config.toml
n_layer = 12
d_model = 384
n_head = 3
n_kv_head = 3
head_dim = 128
d_mlp = 2304
vocab_size = 22628
activation = "squared_relu"
norm = "rmsnorm"
norm_place = "pre"
norm_eps = 1e-07
positions = "rope"
rope_base = 4700.0
rope_fraction = 0.25
qk_norm = false
attn_scale = 0.0884
bias = "none"
tie_embeddings = true
parallel_block = false
extras = ["gated attention", "skips across layers", "capped logits"]
init = "normal"
init_std_qkv = 0.0178
init_std_o = 0.00362
init_std_up = 0.0178
init_std_down = 0.00362
optimizer = "adamw"
lr = 0.00109
beta1 = 0.95
beta2 = 0.98
weight_decay = 0.13
lr_head = 0.0142
grad_clip = 1.0
warmup_steps = 478
schedule = "cos"
final_lr_fraction = 0.0
batch_tokens = 65536
seq_len = 1024
doc_mask = true
train_tokens = 623700000
steps = 9517
dataset = "wikipedia_en"
Each number is 500 + 40 x the weight over its row's rms, rounded and kept within 0 to 999. Layers, rows and columns count from 0. Numbers have three digits each. The size before them is the row's rms in percent of the matrix's.

# layer 2 attention key, 384x384, rms 0.0401, rows 136-201, columns 336-383
116:418447469541547547520455516524483525531527417525536566463516481526533496530480522529526469485537519502504540548465536502488475472501512511519533
100:425515501482509532500508442548471507437533516521502590500541483552505546478486512491527556502470535499496510526489479499494488491484464522510472
086:494492535439504457522448542489471492468437484423546488519480585537482531508509426462453527485525493440513480473501521483567574547471489515464544
202:531616473495450516508493472500479516440509539487451515468500487458563504557526512488563526508474553536515505498546540448559466473469488547490427
098:440517440568467505521513543477501541550511495619523515485521573448504520523494529549572498496486500500470553452511496523477503467512518456531485
104:429497484474487504523518505453497437501548392421516449493536538487556489527581442483520500468500501522437469519477570478522531505507483563507507
092:517517564482456528477545487544496555565503539568555502506516474471547548425460483464486497576488501490532456560491427497501423520508512454520438
102:550488517514479505536508497523508527464562540503556568459461505528455535577510524475574496486512505487497500548555503434489548515561542566493560
095:514532456502462468485430516575550555499570511492501475563422555503508524491475498515512484496502520397462583485522400534522539516475481468526583
110:554570452475495463536429489495493567480522469510475507490508469450433515450457508525512457510548467422500555516521512542498537523542529522498565
113:526506450492495490502478515578578513551476557512559534519527499531515529446480537595519425531565481464466541559534479541463567506474480492545524
118:523567555549515487522499508417489423460453441504432516493490515462458486519464476376518519497439507479563503414495525516479482527489512518444486
116:539582538461483460522511516490461448478433491486472498513432489502486486489514544531478594471516509465578557459538484445529534562539489520433496
121:535502491485495494485458514493471441543474465513522494469481527534523522542454503581558530470544482495441441492508472527584528479467507567494506
113:432516524503458472495557522507545504494472568504511547546498513470512467508489501439471476510470502472517484516487518556404528475482519455509456
104:466418537506471491505447513537487432490523467475519530519512549610517512502460456517534486511570529476522458569482429518523473542511425531489533
091:487435536470519462514468497462432457486416483420556515546486558574459477459475414468453502523544476469569452515485465467525566599472472535453553
083:506481479457486529578490526465467530485470435434559494464484546553454503489452434510443512491524536464557488485471549445493497568460508464470538
143:547624484521482498478510495496465510463461586463431467555462505489528485563511558508555524509467521525525510491557532497559500450450473517516443
087:496484497565492535457515466529567515535575501607523500492544430462486487491476535515548474485475468534468498537509514544425462478542513471555498
093:566493531511522413457531455519583479554517578481447528450505524543529483563480523436474542490545477477541458474458463478529456436561471522502514
093:494512496529495429472491391490520389475500519486459479541502495485534505473455473537484513540519501457489515566490479560489538518436470508501477
103:519501493452422515550409482528448449448480489451487487468475517482509508498499463474531498443501494540522482531514543469514478593485482514482468
094:446540486547485568473442521437511461543515534525499428516518496468487520449542523419481550444516444522527492562464584567592507519561512462512501
093:493478494435492559551471543531479552481552535509516531483489500492522551526584462429535467449459537490515542546551518517485528539513527529496432
099:566492490505495569498518404561449521452556592500491497468431489493479479493523537502539465477461514538557490567482488484484542523495461506489558
115:387463479580470546534462512488501471454493420445499467463498540502513452547477477460506502480506457548477511422511528491497460512525551508492525
092:521509557487472522498517552590565520522424480511487489433525502504536518562510553454529512472457481476509483462475406466493503492559521475482474
086:519466468493543451557491551544533534500439463484506501421489560512529534501563492542503515485503505592497533420530549465467513513518500521484536
101:512513541522510454470520494474521533538543600544504550555454523497486554500428501458514459542432556502551572449466481500532444480461499499489508
097:460492503490516442423499465438460446568471579505467498559429450518499456478486482537528499545511532506555486510459440562545482480510521533521461
100:464466441499494480565507494476551518459559436495554552501535554536550508514528412440523453464487504431465496456587526509491586481481517526462548
093:478472518415452460476482496469532494461473479461507491504473473560532526452509447481528492433480481459469478455509487449555512481483589515480457
100:548496470485543542528492468566522515521472416515540519432554488506521487519511457495520491511458423497451450440534464536463564517426531546509649
097:539475500514479541527525458520540551483566489481641580464507495496491564539522447443498510437451513532421551571539557519568514495492529496493468
100:573487514506554458422537492515550552505507530495540503515520503535444508536449494468491525483538489479545487471486493562541403473532496479476504
084:549476484516427494534454499539533511564555385579477540436501538456477517473501503439516464535520502555509447425461505473438496524570506504524482
102:451539498566467460470445574422510453559430546509436504504453426487438495518486565473468527548562525514517476500434476499506515523455473516499442
090:502520519471545454534503476476443446481508511519444469545409473479529439491454444585492480521530494509558486501488477538522497518525528470486504
097:479536544504491453537538512505503497535475409565495427540482472496539454454504513506519551488475503484533497451454469514538488521482494451511524
110:484490528524447423416511462526469419582471538522434541482495540472455515499467543540504504480499443542476589453474453495514461485508494503513484
092:454520499556504508441511430477451449528523518476474522495464430519466387560448525531480470483677556471539449567446530477555516522473498562491500
098:561488536612555430496556512488570450574507484509502537469548518492501535543429552562518500555617521524446519544516484429573566475570508554487495
101:432463512482494489489530576482501522528507544523520473488472482510469483533483479520450461476484573474541511553463482535537564514506512427484489
102:539527443506472548629414502493551492454524450495544540451541520494503537576526421418502475462433482515451522477550566510459550522465520511480481
104:582511505510555481530495429547533505450472488467492497496555514447504507504488529502499483551536424498489548575496541568491484514438536457520480
103:486476520428436451505505483492420427508465511477456491535500502508527550468506525494534511499520544487545466551475562494459496550521468492525416
108:565470486514491522484476394442532473507569483503495438486419456475476504466478500514488509528514515599477467564478541615513488569469498467494577
105:487501517538518537549498489554491514486568535522501554527490451483572434464537472494489493528500524401485453530554397533466576498442480435485631
103:492447488564509637510457500545481530440528515480521448525514497519496516508513485487486502450411497554480540532509552496496537468423471449489467
098:531482444477526406486536568500508425502461488490470462498503488490526443511435485522522477496512418557493487461492546524458543485441545474513522
104:535526525513427480374527472488548454580499566485443413512421426501448568465550578497562499493513519505447478589424404449517508465541464604517479
095:499549527494499454593449508455515480519528544579525505563493417486567529493492472471461511542450474505504515548477447512490568491431490438517413
097:439460494497570563462549524507482589519515556463553515488483485562431490531578462516488525462496538486460505495565590571549475456535548523498530
095:409461518486511573596406539489506478492472426474502469513538537483494528472540488484459493484408490507487539443502516500456422497466496490513500
098:510555563534457483560410547462506433477443395477463393495491522485503582415543559498483502512438501467457497452456465435514540501481403508480502
104:502462557511470465433560480501578546497586585509506535551575551512480583560486466472476481534501569527472589552456470507473509441429483530486467
094:531517501445539415466430490514523509544499555532503521549482451527473504545539479488497529453398504449508526476559496494467541470505483550506495
092:461482420519468537532521515533513588434483577513559601457506530480508469557510482453487499493503517509514477451520512517460503499490553511498504
097:526486482491514408519505406457622473591494536501550542466471485505520520479488399440490502460522472495426459486594436616508526503555519503503573
100:478481519578502587543509548492540573481544454448494512528524466516528508449534456485461501504500477466488493539538558466540491483504514449485493
093:521517512497487509507438514488492507504512482526389444456472464457475500521514535478529491462509482538507438510457495454483492606530481528479497
099:537513447502489442482516466585501484447481517496513523484422488481545469564504466560484479447582448441506477515532461582470522549509566459497521
099:549498532423496442490509466596459503396485525514472484515461526491485548438548515571552545435516515478517498489542451519442502511483492417543489
088:533525483465434490542499480534553483524511441506504569414504530460489552562525453436521533546421518498421570454487472490472487524520470539514474
095:480540502531545546617448534529510486459509436472414508474520561502516497564538590500525501519476519527520567451472516478509496522479463495496498
# layer 2 attention query, 384x384, rms 0.0413, rows 137-202, columns 336-383
115:506494539484511483472559550469541484510419507525502477503540499440437511476496589511464516559513533533494539562478465507513482431542537523524501
096:490494480514481505481495576477584433546520497593531495547506467489504462480440514486458484545472481451462516442441531549431485508593464471493495
089:480490518476543455524467458496438462501515496495481510458468564525505463455494521496514529530505470508524477482577524507511483592457469473494492
101:480478450512492497507488478579446570482555491476503480493454550552526510506530473475513494507513452492498459493481478466546528548433532522474539
101:506513450493489464446584506440423494449478540435510485492519494510517521487476469460530536546518485537461454571547481487611509507496437454508506
093:519502518406568483591433497557494500470566501518508552558476484523524417530561550530503441550453527500497475419499523529412594526540528441507523
103:463501511509443472512448445548501486562467557530458541552500552468507505533481527554528574427511502449576569511499518511514533538556552497558507
111:445538523521519490443483432480437527478423487482424555474505477598466505491486443454486521433502507559572489529487497483483509478554470477459457
119:457499474484510539435542464512548526499459569446505515492515547570490508434501447495469492475479541479514537499488491451521446508534479474487486
116:519460559512488598495505473484495526428499533526514535509488515540495480458525491498471478414459478549529516484470466414433482537510480473510480
114:471569455431445456493521537464433465496454413470470503485518517460509519546450502532456486538569496468437458513554520591530529462496488545482461
118:453518512579504415616508527517546497580541503452488462564550528457476504525449523458509510475524456445467504440462461511467495436506530462486522
113:488507583582519473569491494540577421520449496498512491553466517467465516492451483445503537490563475414438465479495494484453518501534495519476509
121:466503474488526542500436463505441606461554547447492558439503496546462521496491504508470462498463466559522544487512478475509480536477491420473507
090:528459555524472495473485531526601416527473548557481442585480452515490529488483587468498533524508517487471478498444497458490498439543479554510468
090:492491509522507498489517572505578406566542513515500450517506409536492509513482499489463517510516491462489487542483524492500500443559415521481475
090:489511473537466504520504552528520454543519486522515494558492473439539491522486500515508481482522549498453459543490562507467455461512458496508465
091:488471550492516416484459418401430559477457439469511556473482598543473463512514484519500510451547487497573465469513467544478443581428488476459537
124:541545484478486540493494481550434570458509501429480533474460502530485530543519520518569550459491540544523516538571481466583489497439478548467489
093:529547458518510532510519503490464491580490479491517450521473460496494548492505494490464466519523485508505505564453473548458495461498559534502523
095:560515530476532539459490547501486510466526455495530504491470515546429531489524458410483430521478454550423506493539519467508511518467434523418513
106:512532506549546487525519522474514472538514484552501464511458428406476481521486548554512521516459544499503490527489553530479486436570483486449471
096:485508478493503547634510529491467500454541474464491518426461488527512491493574503522473485455493495539448458504561581556523507540500465457518464
090:417505427541453440563486515492487507479550513500476583513495489492537495486534548452471543463475480442505494442550474525570473497532440516530447
102:446514509568491485517457430579449532511528478501524526593468477498453525523515575519522465474519454463521515510504493486510493484533532581520483
116:514465484483512488470565409594448495448417514447500439470409544557468527479456467477491503469518503487471433550496459430453483499461564509517496
094:445509519554504465535509472589516509482457449519479503480451460521612476467537499582514482472505478473579450470490451495470463493518517424490514
087:455495578516529451433517473533509527521526444508496470517556504504540413476479445504499536447529552497580471495458440541492439467451532491497519
102:524470497472497470479408528527570512546504504554527464540535528507488484489487579482540477526442436489449540459468416614483458513505517564462551
096:487479542506453465477461472440481480484512541520507496451489569527486435569498556516478484506554507460456427531478497577446498503458530482437516
098:457544428535484513532499504556455488493489540431477479500438463521578541481474506440505438507533445502498502538539461502528473532560539498531529
106:467515488520495497496573540462525477511496515545479467494516417503574510490456601493499492527512525552463449477530492522473459443555479504478464
094:474531449476532554496537452544443526506535485481511558544516411555555523425500381501513432482476499467534493505596500503576524514482512450549544
102:564504504554602498463520508475541474515537466490499489601547450452450500486470557471488487485506498500437538534439456539484502407538519567504505
098:576489504496526584523519539454557515546510473504490483591474511527506588521506464505445492541561566558510487452500489600429454484459497500457535
091:455494502510506467538480472542450509514540486476512474520473531480532463475509460518505503488508448466480483495532483536549567532447492474495552
101:436499495537523518536433510547516511437554532580472416431494495494485417446477498549512435536513505444409507528564454471460557492438474449466481
092:509481514499467505519471514509452533528580511450539508467502522545483567509476496450513560484448445544452464570540553487555588531518521560491517
093:506470480550548550476550526459517506511485399489560454503540457527454592500516471539532521477429550536422505443463533499482502478454479508444571
111:514520541500490500408535528530491530541420478536485459490511536466493487511439492501481493455510458486523540426475426436517478425427548508547553
096:523464520489489457544415506548456491472556546546487497537481574551502552508470493487502483451535454427478496518543494492473529505508565496520511
098:542530479495479530459473533557606510580502479516498526571514525477406497499522451464462477418513459524427479484514492499467564486561527561503531
098:444498500568541481510526565507518454513442511462504470444457461544526458503483580450514454549540451452485480523503422515523490467518504471431445
100:469543446533546527549500544477462482451509487510500496498474446487500455491526498525474497550538503507546521521512578464558516517491410478472492
107:558452480452551541523518499483485501452536475537526558501562476503457509479495460471489484509487476529479457429561543471510516475483534487521522
101:465496535533392455440500572437482479508489479561503477461537555486503477512505630490500528518447491459472460474441566520427516490543514461437485
106:538478548490509555554525431428519505512541534513538501504525478570408517530559553505526458490527552530489552501504636564487485489446462537455494
104:476491450535533539500462377577410563448596477494502520519497457539478487444505445518453496533503463528500547540508453405522561555479452514520497
105:490492491581570528439577574435520486484477466505460456496500417502501578474515515452485488482496520560477501514463475525520463450498495564585425
100:544485511545504498570541475525487499484437473506523496447399483521503517515494451474493510497495463566500461483567516513565465499437512422474534
104:465488533470453545448424512511531489514517529549512546502528515526461452544504479511538471464482513444475517503531555494486516548441484536475489
095:441514460533531510539495524502556489472536494565506500429541412495485393491532568548532494550486541511414528453472505453521540513554469504490480
102:524536489499552516514502510493526430500456511483489475500464443532556466503470561465465505504572569497572510485479515501397476487522494516464471
094:482496452541482485544509457458470502447495492491438502466520515533531438492516485494503511509518502496538564487507505458492512595471452456534472
101:440487447513423522525505557473515476504469426548460493506510492471507525487526450491530459464391510499447518456539496441560520544503440469526461
106:494495492457445530394487564547588540599520520532474517507556562534497545495527528486466511472495517578514568522429493574468470527485589630572522
101:478570476534511522462474556455571461494512464529521503533506459488465438523498568500520497499510545478497521458468516486542443458504492589452486
092:500511469479488477532478387515420508491565498494454513447484507505564452482532510541493510503590578503571522522508466499508432536536517488524515
098:494567460485495510560483477563448509503565490429510514527472463561495446519496546466490463444547515516485496527512493533527524507475486485439493
101:541452461473484513507478536536542485476436466504483520492460461512509505517570461488488499468515514548528444465543551477462484476547538600552492
092:417524478552478478582469463555431469474522475482519493494494528488490472542523476574533497462506469450476485543545513421560556471509404509519475
097:514516478471489527497490484470450507540535530454541576542484568523450595489464417485465610474493508500528536543547549488534462439476537496454518
100:462494584447521502463489507531583486533556453600513541505520455487516467490450514486483599556473522516550531489483571466477505488470521506440462
090:491552505542459484424552566537504486515484484501513539513575447416465513489497558522518502537415520458507520443453502448551484427502460520524544
097:527498456527498490493494483488572466488451424479511522520451498390471455487521423534524451521495480513486484492410437458545511441483459476527499
102:525521490521431491525490523455492471564485560491512529516541515468477523513465499480469583460558515458557514558474460548555487448485479499491468